Each number is 128 + 24 x the weight over its row's rms, rounded and kept within 0 to 255. Layers, rows and columns count from 0. Numbers have three digits each. The size before them is the row's rms in percent of the matrix's.

# layer 2 attention value, 96x128, rms 0.0612, rows 72-95, columns 0-63
114:154140097146120141092116151098113146133107119115115126126115131148161157145171124138134118129148151088109093144110118118152133097174146176128135109134135111103085098147142126112104146120159119
106:145169101142133122156115104141097119125141131138080117109054172159135120156131116177121174129131103141142132138140133091106114102131106126164122124163099145147139111168114134158127099146105153
108:137128117105143134159112124090122123123125160106126116070140137110112121099136147094119096164134135112166171111130142150151158160113151132199159075101116120171133135101137142111137100115126172
120:146140114125124140089119109101125123150136149145138153143141119134126079110107154146112120077160144090121132082099101100131117107176135118159100156124140119129136084123118161153136094082111148
117:105135088122129114114163135143150097118145130087095101165097131134115172127140093156141076149147104076139139144093111148136114140116101131138095153139130103127166096139095105147138109134144120
115:143116130137161126142115132055131110116138127128136117126136135102144130138086108130093077139156163124111142149146133136155168139120160169087120165141127118117080135160105095128114132141117118
110:080123137129162107118147110109139079142128153121111106114141128136136131108148139119138137147112092091101120090081138123134166100136146170154113125153140094110163117166109115124139115070114125
106:134150190139109116130118133180123144156107115160150186131101118128115160110151073137126173127099062093121122137131103115137137162095141102111153171132141089147083114147164142166131115143119163
115:144134168157143143102132175107116125146156113152152115087119113111141120123161131193115093138083137129134128108130118120128167123103148116099139107149192154150136170132101142092146107118159119
107:126153121152105144152117088130167123143167163119176138139147164155118153124118145143116105124126144120111117136127121130091122120118134182116097139134128081177189176127131133073103129149109105
112:123129121141117158143139158127073110173139145141177117139158127153138109152115104184153072150115159148139129116167088142157133129150128151119146151103167145166143092119123108121160151082167126
115:127152098145127138148154157146164113142094087124131160185156091131127107136118098132149120101141136151136135111127117110172131123139174148105136176139166136133114161118148155138099165142087113
109:139132110143089132134149123125119107121106111112132152107148081145158080156151107127116101121120116090129114145131127155127099121135138141123154108137080172165104158115160119123181103119128122
121:178122105120132133126140138140141113146128097163159149107128146123137091083134111103093096124118114138132087132118124165130162109132153152111087135137109098131104155105111089158125126162145151
116:156132114150114104118152136074169148150119141122130140142161132108112110167148114125086142076123133080102146146157127093149090174109077169136137164143104135123127087102120106129123113155105110
109:108136138125176116152137163128120133080141089127197141066125136132126135168146111104099110111102143168091116152106141128094128148149139117148138114097145139091134135192135130160179152147156149
110:136098138108146149158131145122129110095106142117146102121146101120058153083137136135129138137090112145103148137073132114169125106097169135165140164111123161131117126111134139134131126104131155
114:130108129153107146092107143139139131108155114122116122155087076110108111169107119080122081189100127166125144099153113112137146113175116145108091113106142164115111090118115150138103089133184103
115:177161086138131110126130110152105120097132139111108106132124114158124153101073089135101143103107129121125109107079130108139094131131122162116163101116154126092132148097109152145125128135130154
112:132160141098162150103208125183135112163125122127112117121162113121128107122125162118130137181106073133143127164148080110173130117118151162139136151117132144137151127080128111162122152127132117
100:131120118154115111143097145115164113136132114158144129132112090117159114112142162118146153139088125139132187154098159139156132138130148148120070140144107128129149144088162120164164130116158150
112:122151095110146181136180109148107133148129152133168077133130195140132153106110150095110115142116133188103175130145076108144164118131101131104134113142134146122141158141114124142155105126097102
113:122130128123126158156154142101086123100142104128134111132147164137129102124124092141158108146113077145145134157157157168174123155090094151114165133088098103165113143153103183151087127089157136
104:166134124076097142119106081102123121109082135129157115133087136146108155146102131120198117116120090117090145142159145127171110115121128131121112133153112123108146134129163134159134149112149168
# layer 2 attention output (transposed), 96x128, rms 0.189, rows 72-95, columns 0-63
113:134118152104110145142125159125089125134145140110104162159117132103129123063164148092179153122137101109154105103148104130148112144103154154127114127152120130169105135124120152090162103117128116
112:100119100120094103135127110116108115126153122124119113114125123140139154116119142129086104098167132148113101154111149119105131123164133112141146131125095141086153155085127102092125099120188146
111:123126097142092172131164106138099128126142120126122162134130176096148121106120151149148149111125190198126147097110126139095150090105103121132137100110123157139124097118074124113143150150115103
121:154122143116080115155118140158114133090087146127142132116136087106157115142079149144114162138146160093134107145102104163094109168138110103137145133186107135160146062086149136098110111130136126
120:157089146140120123154134109125165121126141076088139195137161132123119084144147147119124127102136167131111102098124104125138135175111181144152173133122098134119166154155143137138133111103167142
120:143098128175130156114116097099086066123063122113175127126146113147120155155084120130145157145136097104125119124178094126141136113143140107115107134139127137073148077135150155118124131103154134
117:145165137104124139112154143113130172119160079157173117134116170130143099179159089134140114090131165118158155109170117133133126137139111106112109141163137161136117137079131101148100151149150133
114:129149179101146049108118158138171115098125120120148131169135149137127115120080089147130102134125118120128133142139141086114112113139122109127138124117115116125141154104168158133077144086161073
121:100120118154081117103133150178112153096091076092128101111105113122123142104158133134143114163128145134123082107112143101184144102180162132111136133121125109136143085130126156145158097123128172
106:155114179133137126109093142142132135145094162135120097141119119084112127172136100142111144093145110110150104129160140122142098119102138052118130121132108142110131098087118149111142116119145150
110:144167113121122157134135093108133151124097110114141126153138115121101150135104161141156097124157086129113097135128123121119160070122163137113151155185115136142113142145155162108122120116110118
117:122141126130141121102097092133138093127109150128132100122152120123127118122152122072098145157099149105092141123166145119110102112120149110128128138152145098118114130101142161139059107138156110
110:096146148126158141111155136154103129127110162147151144112070155099128134152166128125135097131172142133103134109106113117117163127133129108093146096167178105134156148166110154119115160157109109
119:139150130143168141096127131149173133132120090123120153089111089175113147113058146148145144168135133119114138106164143087128132119143130121190121136104107133112124158129119176144159130130127091
113:130122104092138133131143128148142132090149157142133103161129123047162142135172118111116164144155113136151104113098131140104081117108163129128175151115085148093150163166099115148163126152158121
116:162119117138124141139083144100160154154112189093128103173142171142088103120112114131137091130117102171130137133130117146143125092183158119098147113127130106151105095120102155099139151114136163
112:124130084139113079141123099143119114140087127132094098107173149159154086071118107164116127137132160154102179090095118104147126133093117077085129120104103103116116111106125116135152097128122073
123:128127105136122162094094105104115157108157151136178162105125152142141152077120105073125083114131125123097136128172183135106119101079130107146107118118149147141151123105093129134101105121130132
114:148145102075133094168150160164142106117122104116173167153116143144143141125172141097124129169137138135125117141155154099093158160141130135135116109157138101169136093143092091117151147118148134
111:102150144135123069146100136125132183117145121154154143142116107143129116105152147119162100094117146116122131147147149095092132093112110133100123143087107119089108133133101140098145098117135126
110:144133077105109151106126102131153073125118106128122124101110188103095141158144117183102117151121149134127114106139118143121135081150129114162137154124158166102135138167115145168138101144155093
123:143147139139081149113121155141132112131083132134138124120174156087138136142166141162123128127110130104112148106133129091111085144139120103130133089121156141120147145108158090121169110073056110
112:117126177138136117120109134139100100173111135089134117145159153155159130153125140133156060152129123175095119099118118120117142073100169179115090104121114130149109118121140106098109129146115129
106:163111136079149097114153165158138105127098152102109146113112121135137090132114164122135105115152143196135133125147099166157110139073139137127144128163159138128152078136116129158127117119097107
# layer 2 MLP gate, 320x128, rms 0.0724, rows 0-17, columns 0-63
100:116128139101096088129141140148083112121126121116118114118147095099133121098116133125153145135150126116138115131114088150134156109153149127119094138116125142169113137118110098142123151168112112
090:091120077108134147144185083094113173132142135147106121169164169083155126118141113131149144124103128146109137119107126081159106102141142107109123101130104093096094130124182136159110146104130123
093:156054168095122124152116120125144110110130148101148099105125135090143089177178114144140158188120102172148117102138104140130134106121123125147116074135120163115126099167145131116135120157132097
106:118136106123120129109145130163119114140143105153124123131136133095101149090189128103131160118120120124148105113134135129116151126096114160123149129124135163140104184183122156158122108184105109
091:125209128153138124142117090142116150112095127135140161166130128147126157106115140128144083129119131142104134156108163069144134106126091110155131105111101121119138144162148096129097131104149144
094:108135140171123149129085135148149146154142154136155157177146127104126148137115137109163089102154124156171130177157120135099138117123160158129157154122129131132120137173170152133145140147131103
099:115148136097122120125148083121117164120094155113123159112106117161127132150153124121116172150165129146142108133148095123133149142155130126142100141116117120139198155123107092134147129162166180
108:167145142138165149122142121076149118100135146118174085154122159152127120149130107115086175127104101119098144173141177140134058130126115117129103133145152135135098124089114180139099177084128134
098:143191141147151124102147173154124123122127099154107148146142126083139121138103151086103161151182080146128119108122157193145143117133112153126116134117113097144092088152128165129127128129108120
086:096087125131124097099177167142088163098157112123110160093125121113147103118136092109117112108137144147115171143127078105120145135147104090153170120096123131101140122119101150101122127127064166
102:084106161102069118131163146129133103158116124155121155148103166117108142144134141134115141084123090136135117097120087142099085132112150144133127151150150099112097116135145095171117120101116185
095:107131145109114153137107143149104109091122135137149149101111144147133121121147148123121127147094146105122152129145121126118108170116179136124125139085116079110183188125161143128152137102160110
107:151098156098135143103109195127135141135112094143090160128116090148144142164100131096133151131112104153124163167103132134154175142112110136063125182137114118145096134122092121126121149106146168
095:172115128128105131166098146109124144124119120121141129160132152128112109169149077145118089153159111108085127110131155146108140122149136114106153089119156096114165150160154145145188126131094102
103:106124117133108098104129098110167138120146084130090112166161118152151101147116132127112127141099139138114123092090116141135132110149125113126127135097115137090137160137154069137149116114123070
109:100156098121099176112154176097143131090145151129122116153175175135157080098135113132100103133136168088133122132109099168112151146171104119089172188144145102131148156099134113157121139108138128
096:114119140144113152104125139109139126085122133162076127149099144133144092099131132125129171131105073133122144100126103153116087101129140129127142113124134157119089164180157161149084116082094151
102:131121148135154160118095106139088113117137086129118165121140163097128131124172127135145104141116100122132115133131129154148133100092107151084142139103134110092154099139120101122124149118118164
# layer 2 MLP up, 320x128, rms 0.0719, rows 0-16, columns 0-63
094:135102140120116121154113089157122128125131102143153112146101144171132100130104109123135110139082164134108139091122124131140103131143135086145099072123107154116101094133132119087121091127137122
098:174126146146098122149094137114146145142157113107088113123146144138124132110109146159068115117134111125151112104121127175122142155123123152152115129126199067115128151140105117106143147136128161
089:121123185153128073125143134129129149110167150108102133119161145139153116146122138121101082122108085135103136153095150135133090133152150122133126132104126160111117118129105123112159102111144153
101:131117133127145092170151135123167119103170125121111167148173151177169133137141059126126114125099156142104121133115135134125152115110140096149136135118115121143146112135123091156124129117104128
087:152169114147138134143143090131134113121090140126099112147114150140124141121099144150144050109119111098088130150083137100151167141127089111147140127136125107089117136156124092140105127126117117
092:158149133106120096139153095096137116073118099116121152110106136148154126113134078142129122158112124133097095101079113128131127103123096111112117110176119153120114144117125128121135171118130120
100:157118097115121150146122154157103142114146122135175147137165089108107137087094158106111108113139147104131124144151141120106116097123099123102137122147135131128098126147168185172116091097161074
108:119135143104124140134114151147146107116092107133113107107109144161107151108079096155147164123101159112109157071140122083155156105098153149112128090102157112145163117145140140166135086146094098
097:100158118098168154144168144134134152156116133140102153137138134104130165125114126145127132134157138133150107115169127128117109073134130139109120125083108096134126067153125145125132111132093071
083:126107141101144110169183125140134136087099186118168111128117115128127136101141139103169152138159141091185155114119124114115173161153120146142094114147151133126157147121085158132095137128122151
102:117121175155057120146129149118116106139149133163103163154095146132129161111131149114111136092117075149140149132119115141101081139117162136150140169092154156124109136132145116117134104096120186
095:125109103140115170153119094170090078142123114120147137111135163149134170135138113098137144127105105123151152158138135163153094127081119114155171171131139088104117140130151109098134131083155098
105:158142139142107167150126090125104138119190141104121106139139142146120143074166117187166107090126151102102158101131142144135087143092167107131106097109130126130137140167162111136096114131104147
094:148130147088114094144124099162134152153144119121095137156144154131124139122140105149137129140129088148115144160122142117092116135148161142117166137165064110109085097151132181160121159080122120
106:157124129118157152111131117168096137149151110087169136127147148102140150142125111152118116126122085081168119138156096136128118101160117122095135100156114109153108124136122169118136128145125185
097:134143121094143120114109124101160159126128098087117123144169122145157134091127080111145130121112108127153129099143131115145131098112143134082156115106136101146147129052149134110122132125164152
098:134165123117149108112188147099143101152128119162091092169152116114086091123111145158157155154128132137094108131091141133137134134167127154161139099099154134187095174169182161116149104120115145
# layer 2 MLP down (transposed), 320x128, rms 0.0688, rows 0-16, columns 0-63
091:133188128129095143137154154126160159141176154152137099145134098122129179143117106155152162139149129177132118144091100157139129129116103131104121129146133063105087169092122104124156129118144157
091:113122076159128144104149165142121108126140127102096107159125097099154131141116142110115120113143104096133130119148115112137158134082077128102128158162122115146149122149082176138084168134105129
092:187126077134147140097146129132123101112119121153128125120151177136132160149088156141116122160118177123127150164129113154123124071083128131106162095139154119153135130126196146158117124128143088
098:093154133162120090112137104154143121118134141122110130167149099113119157080149137107137108133131095143153111181163165150134191117118124105117104114120170163156139138122111101100156085147152168
095:169078147147121126126099125138123116127175146128146130081113122161117156153133151154146158177139110133109138165143192184137144133131157155141154128105130146156154110099114126133156099064142128
102:105143119104147148131111090160113140146143109163151144192141122106156131197141114122128106104084166152170130181123135117171112139144097134103126120137126126125113168148137138128108105144066103
105:091152153143125115129138133157112097122100156089145159157054160154155105153137117144137158134139096140136091136087115121171128124126145161140093151119112114136123109133121097126111130141120113
105:113150156137150116161120093106126132136104122114160090161178155125132130122131113097169120138108104113120143155122135144141089167125132184137121152099116129124118091132097159123149115113165178
101:136149081118167112130105115123149152125102139120108091106095115137123161132158156109146145099124124119100138143122131127075083131158137135140150149120122165154120109159156099116117113123119145
076:107161125156109170150103145157127094162128104096113112153109140131165120198083142139112108128098083105131170090146130107144135148103130157118152102165136131154145160140133138134157159132103116
101:143103074103140110163156116143133140130137148093125113136150133152141092130166106142130149133161119096113128112135128116165136127137145120133094136123118152188162158130088112123155148134156114
093:093191142081101130143120171169130122089128153105115121097097119175154151144078111137164148133128108127132107165126170127137149112126160139136132107114135124158148126129133149109157132123121107
101:122137121130131066118116131153131146111113129099134099117139148142047146149107134187111142115107092139128148111133129089132108120112155159130154124140102114089189123165127120130103150130147159
094:145091104177112136142067137162135138172130133127141102151157126151155142064105136134111122177123128125080123085165126172119134129136134096083116083091165147109136131154113136139120138118102118
113:112162100163145171137130144143130094135134073164101079147163147154133111113116148112127128136108149132145139137121132111154091098148169115154136089163131111109150104151132127115112122127142114
112:118116136122145118094145130143150107163063146115126148140106136130146113144103120156104131119107107108112085083102138105139135110106128106135115064156137103156133153094119092150113127147096118
118:125120131098149135126137081144171112105092149098148140141111122149157111103115108126191118137126091123095119132138135138122106126064118130110135122105114111095142146109162131135082126106113156